config.toml
d_model = 128
head_dim = 64
activation = "gelu"
positions = "rope"
rope_base = 10000.0
attn_scale = 0.125
tie_embeddings = true
parallel_block = true
optimizer = "soap_variant"
lr_head = 0.00553
schedule = "wsd"
steps = 3556
Each number is 500 + 25 x the weight over its row's rms, rounded and kept within 0 to 999. Layers, rows and columns count from 0. Numbers have three digits each. The size before them is the row's rms in percent of the matrix's.

# layer 6 attention query, 128x128, rms 0.0518, rows 54-127, columns 0-127
109:517485524507501479493496544463532514521516468496539504502544485535508512525452510526521520488485478504463464532492542537491480553505502505493534558525510499460576526531498543495484508532487535521471488532486461473541504472478488467469533491512484495504512497503462527527515491501504524493474467486499521514468520503515482479517517480469457509539513487505496452520501467502496508458496
103:488464515514503502483509539454496506478521504465467471523525532522517507510481462501509424520512488502484467493458472467497480503548513454484533509511511510526481492499502492485500512468514483518485531473513454540507522532530504493503513486503528478447492510483471499557503461470504486550463512490489466507516536510528512532483522500512529471524528443527496537518532533521461504510475
102:506497506510505470527506503462550551487524472513534504534511499470527510513520490533512535472531517472524471501539493468487472503515528491508547485521512500517500489510517487463529503491458489546520497514502448503482516459433514503489494529472532548498492499487530492497476492538589503490506459498520554504494530493479513504535474490497520512533520498482495548493494487490456529507509
108:494532449530469491500475505451483518486473458572480524510493482508543481530558497497491544509514486489519474514524502503516500482491531508474533519511489445498504486586553504501524497510458499484480525493501511506470524506505484509484523500472496509504520494533513484517459509481525532516512500504511486524538475508504490528515505522506470478453502460470474490533500548530495494493446
103:533491503513490518468519467507475525513487532494531449458498546547509513510493529469468512542490513514487483534471506542488538543535521490528489491469480466503513531532514482524467503491493454494498495489490485522425486522503524488451510536525470490458521480498532476494498494528477518472533506513500480477460517486527488471492508499539538505501506492480531502488524533470551490485458
098:540469495493475483509476503546530485455543447546474506509559548461483460476500534517549489507465516487478470475503532477509492483500495517490466479536539514496478509497526485508498523483477508503482488471512509500505473509505502502499505559537479504456450515487514483533516499502482525525506497492491516529514479475535555501525515512504473531495501441515528505514488525519527472482451
096:548467499526503560525455463473528493503494552517520523466504547511492528484502498501533513509500476500503506485487494542483497482464508479528492508518521501520495504503485558472478510504515534565501516461501488510479510500491511528507477507540484478491468491504501472509542517519513519506453493443497496471493499469464493464567475515468562498483507467504459497482470496490462472490481
101:513491519496505499574493533539495532536488506524505529515476488502501486480482489499499485455520500531523469489519514453512465506505467482513513545504530503501512495493517500515473491527522472491485554474523474508433510502497499460506503515520533574448532511480477503508452518509483522457494494530504492493506489452502505495551498488531515519490501535494477492530494419517489487531488
099:461515502507522547503465548477512485486487522473517485544508498470484461501485464450542517460490519518495504496446510509480491527467528544535495504542514503541529480490548466528476465498521467483492474520521519518505532491499516476498527516532508519519550501510484510481494534448490507507507540495497457494457475449494502464476484492500442500514495478530494495480476498459479501505499
098:486525449487500456481465542519520502497531496491504503533522477489543526535472504451465497543518503481507512484488508506485489530477474496503500512531471516507453481494470490510512482503504481498494475486523436495500484489497494497489516540510537483509466547507481481489509510490573554503490498476530488446473520496461500495485452537480525539465511526483485498439521515514496479478453
038:526477515500502501495499536519481519477501529501548513456519498558504462514568541489452535506474493538489491547461488523484502457510531467536506535500462535506478529489491496465545526502467535488489516457535522513539472509483478508521515506510501489468488479495507501540541494518477470490503486536533524482528514478479525523519521492504495540473500522529514472476480532511485533511495
045:518512526481521500516494520497485454458485500474526519488477522464483570509495488494546470483473462507538526526524480467520456493484473493490525501474505496493485473523520507519494456472506527507550489536487497526512515488505556503547481494482527467498510508507460486458483477486494507512497518467521485547515497456547515442460487477468516456563512495526503509510486494473489504501516
042:533503481537460463536528520527518498495538484517466543472521514517522484480527498517445536540510485524449504494453495507496510513510474495550520481522490524518502483486513469450500515542487497515491525494513508515462494518506448518490521545537480466502514436493510530524502501514491478494459495526475528491505520536457496521552501521516478532497486517500527514467518511545519513512529
053:471508490509466500503533519523489476467555503487495533515493531500456532449529454447488519497539468485458473485490458539481527481481498510559530481517498535492486513492533501475537489516468493517528472502491495538500523516520498511467476508511470514516490496516481492479527495544526548488495484476507550522547497522493537539497478508484484488503529514503495485461503543528496482447523
052:491474498499521508523490553499470500438471480474476520530462488494467538507527486523531448514524477511461478559546503484532509464480494471472512545497503541462505496489509444553476495506513510476528485532499493478490481482466472503535532491565517493490482479517491505496496466486489456515494509487517470474470495494479497494483534495516506489530526536540485481523489508517527472486514
053:499490440496537466472451488501475539542471505521479491525530496555539463491497535489484481506474487484534492480470508468523475474481477508495498518517508474503507517506497520468509510551504487485466545496466508436516469507526463497494504500495494531498502422473503495522504524471490490502475503506469503478420489474469499489516518563504481533505490520475477489487498483509518519497508
059:528484459492521475471445469517467508518489498506484452497462502509515492486520512479484517465494491500514521471475519451513485489477468501497485482505476488521497478463487528487530511537482526454481551519483487499496475468547469510482470496520494474486510440523517512507502476484494475502464523468499505475435503485439480474511532545527485473524458512461532520501510453507537506504475
068:508493463527509496498432490536471523505477492474457468526485507545530507497501508512463503504502489530481518486479524478540534486525482472488511520505481480520521457447499515497491497495469515451483548513493484491538479486505469514475502492538471492509492467530496495493512509491498463486471498446491512485405522482465486475505499549503471490522480512474510497465520451540532502505492
072:523500494520521479493441468516467537506479491450473488507473522515548520531503511532475506469503453496509517496507532478536521498520465475496505533464478500532521468449484533481509505484480537451519543532502463502507505466490481488453467466520507489514502492523484512501517495497511477488469509470504497465406513492485497486523523520527507482528484523470520522504518443486497500487494
058:514483481460485458499487539538536544520447540527507493492473478515517449463499513456492516473503490486419496489437530493482489484509475512523514477512456464475454485497487520470483489499515487484485501498528504487502501480515503512506525500481514514491508535555529513532526505540472518539498518527465511498487525454464515532490528498488478494519473505509532505514495469506463487531473
079:506514462480494500502441503476473551526519516475502488521436480540532516511531524526473492473536448486468492528491516491538521466492495473501521538483467527532492539490506536493526496502467507510518517508509479473515512458466501491460502477524525519489502511542493534527522505498540531500498500512485473484440521517488526514506522517539499496538505543475554501512498446528483487505485
096:458493513495494472479548513456539497451491493554502510461483482444504495496514486459506474564494511459540459513481482482513461486440485488498504485483514527473522472533492465509473459493477522518494474508498476499498476485503482493507527513503525470478468482477489516463474475454458498504537481510508481497513460458463464496537462496507505487488467471538498507504473523517512504506500
089:484460501529520533528500501490517532524542514539532474492536524536499468495523517507493518525487553498483461477454531511494485478535493515524482511528534547533455462490520474524508460492469486524539485497525489548548516479500480499516496554551532489504545504556522521483495493489491514511502518469506526499480531507499507498520486500545474528527496483517517526497450502515487524501486
117:465461507494501470507514530514519512492516509454498470519525497520490469492488524532534481508493474498501454526485547544505511529538543464481558466489514513504525565501518483521503506482505565523504489573440487523539498508503512487479505488485500535532508480494488505467489486478470465496524484486472499513505514508530489482494529464461456488555509476511515489514516502477506538503497
109:496495527531531488470552468535509498503464508483497456488491546477502508453488482490460462511483489554516492501469533535485529451467491488490484441485522520478507503486475456517500469504555511495550465480513528476480512554524474489503493515526510468515488449503489494513534505488482521507495501504526510482528504486550515483488507517514452516498512459494540536510472532515529510510502
132:511505516524530539474483510485512503461508526464490518496514481525508469488533507520499444550522464472462478505465552510488511495478492496489458533537506547563502511529516504488500530525499504526477487521477449534512520510512472461456524496497512501503465511508485526551509545475541481493496493482482468492446468499485496458548501499495506511527480499507511523505516508470462486512455
140:549499448495504460487502493526474512478539501485499516496508499494543483495504514519555500528534470484485474500535447499495502516498507474495497503512513423505474524528501478512485489487556522509485481486504543524474473512525504521509508488541496468515453555500517511551452506511478500490515497480500473472499492491488437470514530544521518499485462498497484477521508521483549470548495
132:522424496474480509490449473530499489482554508557497527476539524532476493476474470526497471522471491491503505510477528533518513494484493488518513491557498504482504509460490538515482501498480491515504558475484510489545516494501496471471466481477509477469486529493509489530513507493495486546492497469523493482530485527510473561554519481483544485491477465509499486509489479483443508471520
122:533496490522475472490510477457509505485470531488461481475485502539486545506561479480461516505498514498496514485518494518497531459523538520481486509518497482483474497496498505467500504476483471517505517466491516521518526545466509570448510469463481448520546492536503517551472508515479493525521511527483538528460466518483502508476547497492512494533501472491474547524496524470531508472505
134:545516475517489497517523511500519510467503508510490515504533520521504483516459511500499516482533522502533509486529551539493485548486483539514493515481498504461511532466498500478562485479504527503439509510491552505501518488468512463521501543514468495492515544533504458483520534513503524473549468511511489542516493522494557482505494451469472472501510488486498503441443502485529499496472
133:505503498536486514486445494501479462559451495484543460495462466495513511499493522455461484484439456504473495477512465480505462490520502498492536485478477466528561509506540488479505497494521477528493475481478485463474583499500548491522513511502521488516535480529487461499491528491480499507484506518517476480488537479527498490523488512547500493489547492512483490526504515500512480519489
141:506478488534469503454464480474456473531542467503498495457508544497519532542495529494505488545531468524507482494489513485515457504540512482501478485552516459523515513517528502514526525495495466471502529484505473525501524475504527460498531507504472460463504444488550490478478514481492517515511521516502453475487506490535476497490497502469491523455503452486483503518538503497476453531471
139:511470492519510456546496510503584510525491526522512483477507462490525506514508482509453473502496467512509503541525476455504498512521472463476540542477486532454484511515464522491513510523485505509489518479504473516515494511491487521458519508445512495478519507493492481510495503518557531488508489527526536471521473514494452498489514459480500492520505499465515505463531462495503524533422
127:482505462512521493510475504444481533455502524460487489500533495503530478516525513443532502502517481493506514485499496499500536484492510525536506484494471512481515535462507524475482460470509503430477547490503521521522517494475501484499484512528554507476525552516450520537478537468425518503515519511531488496503509520487528476470536526461478503514504496472502510468469493487539522508522
039:515515488513538487497474468536540516505479499528516477513506454490534529551564534496540472471453494550495503493532511469539459503505514520491468512514489512488496541517481509524509507451514506480538542508481470486544467502523482497525475452484520518466510456489522474552478471486460496504515475496490469484496489504508500484538521520518489480526490493462498508527485478499496466485458
050:458515438509489472503477519447483503509515492495494491537512453489506496461504488492460471480533490500500485499504489544547541473503518482492493517519499498502520529450445523523500517501486485509488459488520495511476473532525493470472559490519475518504501532500502489513522516522555489541539472453543518540514484491519504513494440500510476473514502458526484458500514496546467500492499
044:517485509496511524482486481491508512518454494512502486473503480497499486536505511558514503483463519514489526494499552468466493543507501487477477487488482465511524479498466499519500479470514518457468561520505490481547464471498484487528483459504475520483502487522503508540502474488482449484505512504492451470413507443495488482518540513490520493467464521495505539530513468449486506533487
049:482502437509489490471484444517501519549491523508489503520538497537524450459478516478430497508505484513533493456454521489522521501520488501510515510504515501500502519494492527493501546551470518488509508479489537477503493514534478495467503538503477502516487426498516525519473496486516498509482487466497556514462520497443489498510491554489498520504481496474504485453521484548530493504501
055:503519477544495525512497487522470516532492527491523525510544463536498445496540531480458453500526499530504471477480514503572518477506509502482505523500507502473466527490501524503550549494489467514509508507520523483525516537499476477463488504456488546509505491454499463518530499520481488498511465473490492464463521498472534530469478537480493501511529518465511445482480503520471496474481
050:500500523472541503501521479474510460511464485540512496482509468444499500517486493527538521501442522482530520473554536484462450525464499490484457491478502472497494530497480513510500477480552495521472471484507481506472502490509505435540502499473544485458498508487514506503463497487498499486539508536526478468483485506511498480465539474491560496508469484490510532546501506454477503508509
056:476502543466576495521483515517536492508461496506486488461495493507529492493439474521525477528473541508528526520482514475496487527541485501475495495526497482488506476477474488525436475491510526463471526499452516510472506466515498509514518488495521467495512531545482531484478498471454438505535542523529471501487482473503472487487504480511519500482473498497475473536521457480514535511505
052:459500487521539429493500486479515508513434493526501505509521497509524466504494490503449475519495500467502474466498501509485477521491482458505481505516511480474522526488471520507476481530503492523478538500491502454492490467505490458524519495479507528467488486481499486496469505448449429500553508487502480523435451478460466503477536487518520523477475486523506456535498505500494507521500
057:484493460476556458470480509507496489505454524518481470491516496472553460509481452502488474496507513498498506497484501474460496505531473528509503480501485472438515508471491507519463487520517491484506549525478484481495454439524507509480510467512500474497483498527508483505521489459462442533486503507526488520481463464455444488488519503479495462479450483477485529543499487485519501503473
061:479496470523523498501500490488547471466468515508490476507479522491514489451501462464478510518472490522510502516480522463523492515531472479514462523539504498470468534511489427507470504513505515515465505494521480558460480551530464511455564510447508495484512471513500509521475505485508478494481502525537473502524467446512503490525482469513496524498469489474476543524477522512492518495471
089:504531486494520515445448474506475483522496514499479484482470503487527495502494464511496497492505470563493514517489518497501535539545462509506480520507509509451544490446471520520473533514529485475491528489516485481481491509530525500424500481525501458523503492537472542484535480442479493538499487503506497515479492475482460485529495511475486487525460491464512504532502489490544461473469
102:477498535457486550516523484519496495511497520493481521482510507511465447438472533506512508488483522471493495495522456543506510501457481534550483491498491539527492535533527505456558521483516492541505461496509503489512509520474499511498477538537566525487511539476507531502492501514513525520515482524525501522536524521513518529515444512506483543485493507553524486495465523497513512500515
117:503486483524471459505490495514494509477493521488493485497506530489499519493539475478511489529488529455495489493436548507496477536453517484539479492495488514518496502490474467524462462493543531488481516516517459496493474506544479474475527530496499500505534497511525481525463450477519550530473500493496508506456533499438486499521497525545530525515478528497489530475488549482492574500502
108:497473506500495511458476514515535519478522510494552502512466502529475445513476547501504533485475437528509500493508485515521483497510503507478482520496521510474530481446526503495505519525514522524514550492517494502487535546499561505490517472548509546508526540473483488479513502545499493477495531509504472530517535473497513508485492493516529500516499518498520549511453464457507447469548
125:481509450486520503484492545469504484453512491548510555508498484520502504506523532456531531535535445487505514519507495520481498504473531513495561492471446479484479520522531493497517519508497496503502473494519511475543506530474508509481534552479523487513496493482533522572534494485549539517498509473496480465494515515507478516465510468493458496487525476510520490490475537518480471468507
113:460539534490519518492504471497531463503507476506485472500478506528511492541486477504502527519541550517473478505540491484539486458520557500502489487470478526494504488534489461511497475455462475514554522503460489510529510488547517526486475484512525493495487491512546451502513468478510511526506479535494479535514513509476473506470483535497459472529508484508478565519458477503493541474499
126:508465485515531470542522519511503490517481477455486475478534493476511491450478495453519462503452499535502540478480518490498495535486498492534473522497474502481504511494509485532504475534495504483503519524540503460506448519524524474477510494551496492518516490482481527514514533477512531500463510481500484457529545491517476517470501508505546511550481540450533471513472521498475494454555
124:510455496510493501493482514484486537492469510513498464494522495533510468501503478525460563497476520512522503535534519523453493510502535485472466482499469489495529516512539498505489512494461465490478488475499542456475491487540480492474483458431495496503511536489533479512424467488523487485523514517521483481505518527495473498501555526533455481495550500484526474503511516523503542503474
140:568509512479498524501510508486494511492542526485495483487490490497497567489479499463521530528503511563482515499441499521465478510514489507504514532489520511514516511505489531455442514455553428513481506460455494509480484500517497498506491521501534461473536501459497467528513513533500490483499488519500475522496533486484478484494480492511532486528550492513482529471497476508505482461456
130:539526513524524497495482486520463527546497531471500522487527480451472509460481516501494536478490477520518523528476521457517521529479499490525512542527528478479505524539519487474476476506497530507514492554496535503508500472455469522459459530519491513503505477527494498478481514518420496484515500470544506524463498483526481523505527543540441519526502512521478514512487479471478494515500
128:526484458523486484516514540464522493489507487490547520508530562482501496486508502503519540495486507502472506481458531497510468527522501524508517505492514495479478505513523532486437477486524487511493541488514510469483476460500481525529489514448500538485550513519497468516518463515511480466459524474551504517482561466473500511516511494529494441486498463479486485545461490495490496446491
134:499522467511508455483522490497487506498471479537540525509461495502517515535543491502478506487522530519495463475478540496511513528479497530482496541471467486463503485478523509559480467550468527457493499509480506479425500498497488485482470459473488492511507472552502498491484526476472527503507487514471453474491483478471472520549526431485506512499503486510509496521503519496540477458498
128:496466483522516502522499486486451518483441514516482493501487449489482507502484505529454501503523515471527510550505499510468482516470507501539554500488534512547523455495534499488521491507515487506520522509442446527514509530506524510521512484477490494516495531546460497489473481534522498505488488480545501456479581539489494513487505530483495562500498473502502470468485504490521535510492
151:520487469518490488535530503500488479521470493525495469536536558478528565518507538468512492503449511523472521462443497523466511491507499486509543477515505516528521460505482476548501516509509512509489479485474529505536473503441498507517450491470492528497460513495494508503503513506537491476507518512503503496517470510508489476459522527465483555469512455529517458467532496501471488470489
142:466484528472459501459494517492500521507521487476490501483534497492492547535501494476503509499506502539499547479517497503538516491532467508457504482492509544477506485479467488469523490503549530467479489520488482510545500495536431476499472463473549515558547465480477506498492527478481497491481520475475431502489479515508492536474490516494521475482493529501513512470531475548489462524503
137:509510512537504509492513517491497462522478507455475505483467513485507472471513539483496494494475502555483544496476518503533525529515516478529492513468476507492488498533485450502488503476499477455478496538505523512463509537478509519489494504486452501443555521515533506496468522456540555511498528500491495505536501500542501501516515446504524510484498566527541483484557505513474517495468
137:494524471512513544512470526497491503463502458438470531508457497498463510486499460493502472501501500518470500488510499508490489486478430494469537516463488479520514499496510568499521485509510476498501464480501517532521537516474499521484504528483492509470543507519530525533462553517512515472527523509468519481488506496496491461531538529550456549501463527529462526505517492475522515514495
127:506444509473458508539518463490539515514476453506465510453502487554505503495501537560509514490463513529506530495496499528492521482491518505507531500486487489561488522476554506479548522491505547487491471535507515465513521500512540502532506471508526499457516485512539514491487506526507514489437474472533527486491557484510480498499486470490476489489526485473483529523501513512532484486534
119:460518453482525487494528485497513474537488460454524540476514480521491496543488494492497512522535491494456511471475475505456512545506494525502510533516515467471534531489488552465451487511482460488511456480498496500519521494443547547500509509494511480474444521496511490529531494502496514471480457466496521470488511553506472505466488481526495497519505504503481500504523550492515466486479
137:528498496496489480494520528450492525467512449492509480523505465482477468498488495514523479462522499540484458485506532492491479478535511488475527507548496545515540504510528481478527496512477486490417501544514501519464490510543527498481519515497478471506509485504491462511504469520509491534494504485452509554508496505540547500495527518450460506522499493525487537493506464560461510509505
125:525493511490523472525510490533462474456492464485514463519518498475482492519497522530510473479504498468512561458507509431518518509514460543468487431507526538485465541481538462478472484460457478487496475498485492487485485514494540504515480512467483439480477530483510498486492540551460455488532483473521493501499505535523499500499519502524494514508477519521503508502512513502524491495514
118:450488479499506486502474495482497488493544511471530502493531514489532520500489496471532491489498493437522518498523477477492499523512520540531500474530455501507466504458465482475561523506472451514499546501481512523507486450484477503463483516494510520492487501495509521456464517501520480478482486510539461423474539525480545506491524506489483538502522520499487517440495521505468503503538
138:488539478515509557530473460481502512494488541492550477494460519529493510483538506531522542522535445474519539484489520523473510501530499459539478455482481500546515492518520492483492511539503472498507509526470535479484510487522468494537505502478519524529521484483535495498499481499538446499492492467487500515508451493445488466490507500495533476525484506477494520500508491474428511522507
127:500502504516475550518486502474514484502505517478504543532453524479473508532496501480533465445461496518549498443527494448478493470534526505479478509507526474508465470490491540509496509519503468492527491498463548512519528512511484474500515485447515485529515502528481469491504504468465479526449505474491499455513471512500540453523508493511475512509481471501487485543480497522448501502540
139:517492502475511537468468565495550523542503503513475495467515489448503471522518481530464518489504505524504509505474505531492514512451525496468524510520519499562466516494497485501541455466498517461503473510519520490514526533486494517527488538475526524511540504492499494499503550486540478539472490468494493459513475557503473501486469544511495490491482524498451548503495515500479535492494
117:546497518461483454493445455528473481525499480488517509501532449493527523493509502493462501501476532462502523442528468484534507474475488499519454502494504560508508506530496489477492477513482556505523509476543481467496478487521483508486523531508460461530462510534478438517482541548509511477519500486518549497489472503501498507499498521488501497495522524490462475509518534502481518488506
130:529497495507474507594500487468506486484474474492496442512542510512524487483525486530527524477499459479485478501495482514530492475503454506472502539469480479529521498520485522496501553509504522526509493502468498530549498541488507518546474504493539528552490517500512523518510490492455500477489526498482466487484476537536512469515541522462510457475503469505521440503499491496505515473482
123:502480537535512481463505517481509470495474492542502475481533449543504484527471479545526494506516522465474517518493567491478458514516535489524522510523536510477492499539490477548477474484498469494537470517528464474518482501475545494479516479491487457524482498487560483503481532518482487511494509510481519525486522488519483464519514446500467498532464521549482465512486506498497523477519
114:490456474501462513492495451547504516527526497540488517509496508510478462478472498458472524504519483518503496491491521506533518446481486511488520498495489460496515501540468528497531520536484534516528533501518463544505529484493500524458489503524543515455522513482531436521469533522500511517521502500505486506496534481525509522487500518483538542468447512546527458470482513494493516519548
131:511470483515501510481531507512492446494525493499482510522474518489491509478498488530473524501511503494513488509493526480492515510551467428472544492544487559492497550532486495477489514463501500481536501449480502478493511518504524483511518495508509506511495485443518502546486533476510472483473454548453516485526538473482499550478525478465527507536509502489524477480530519501496526567513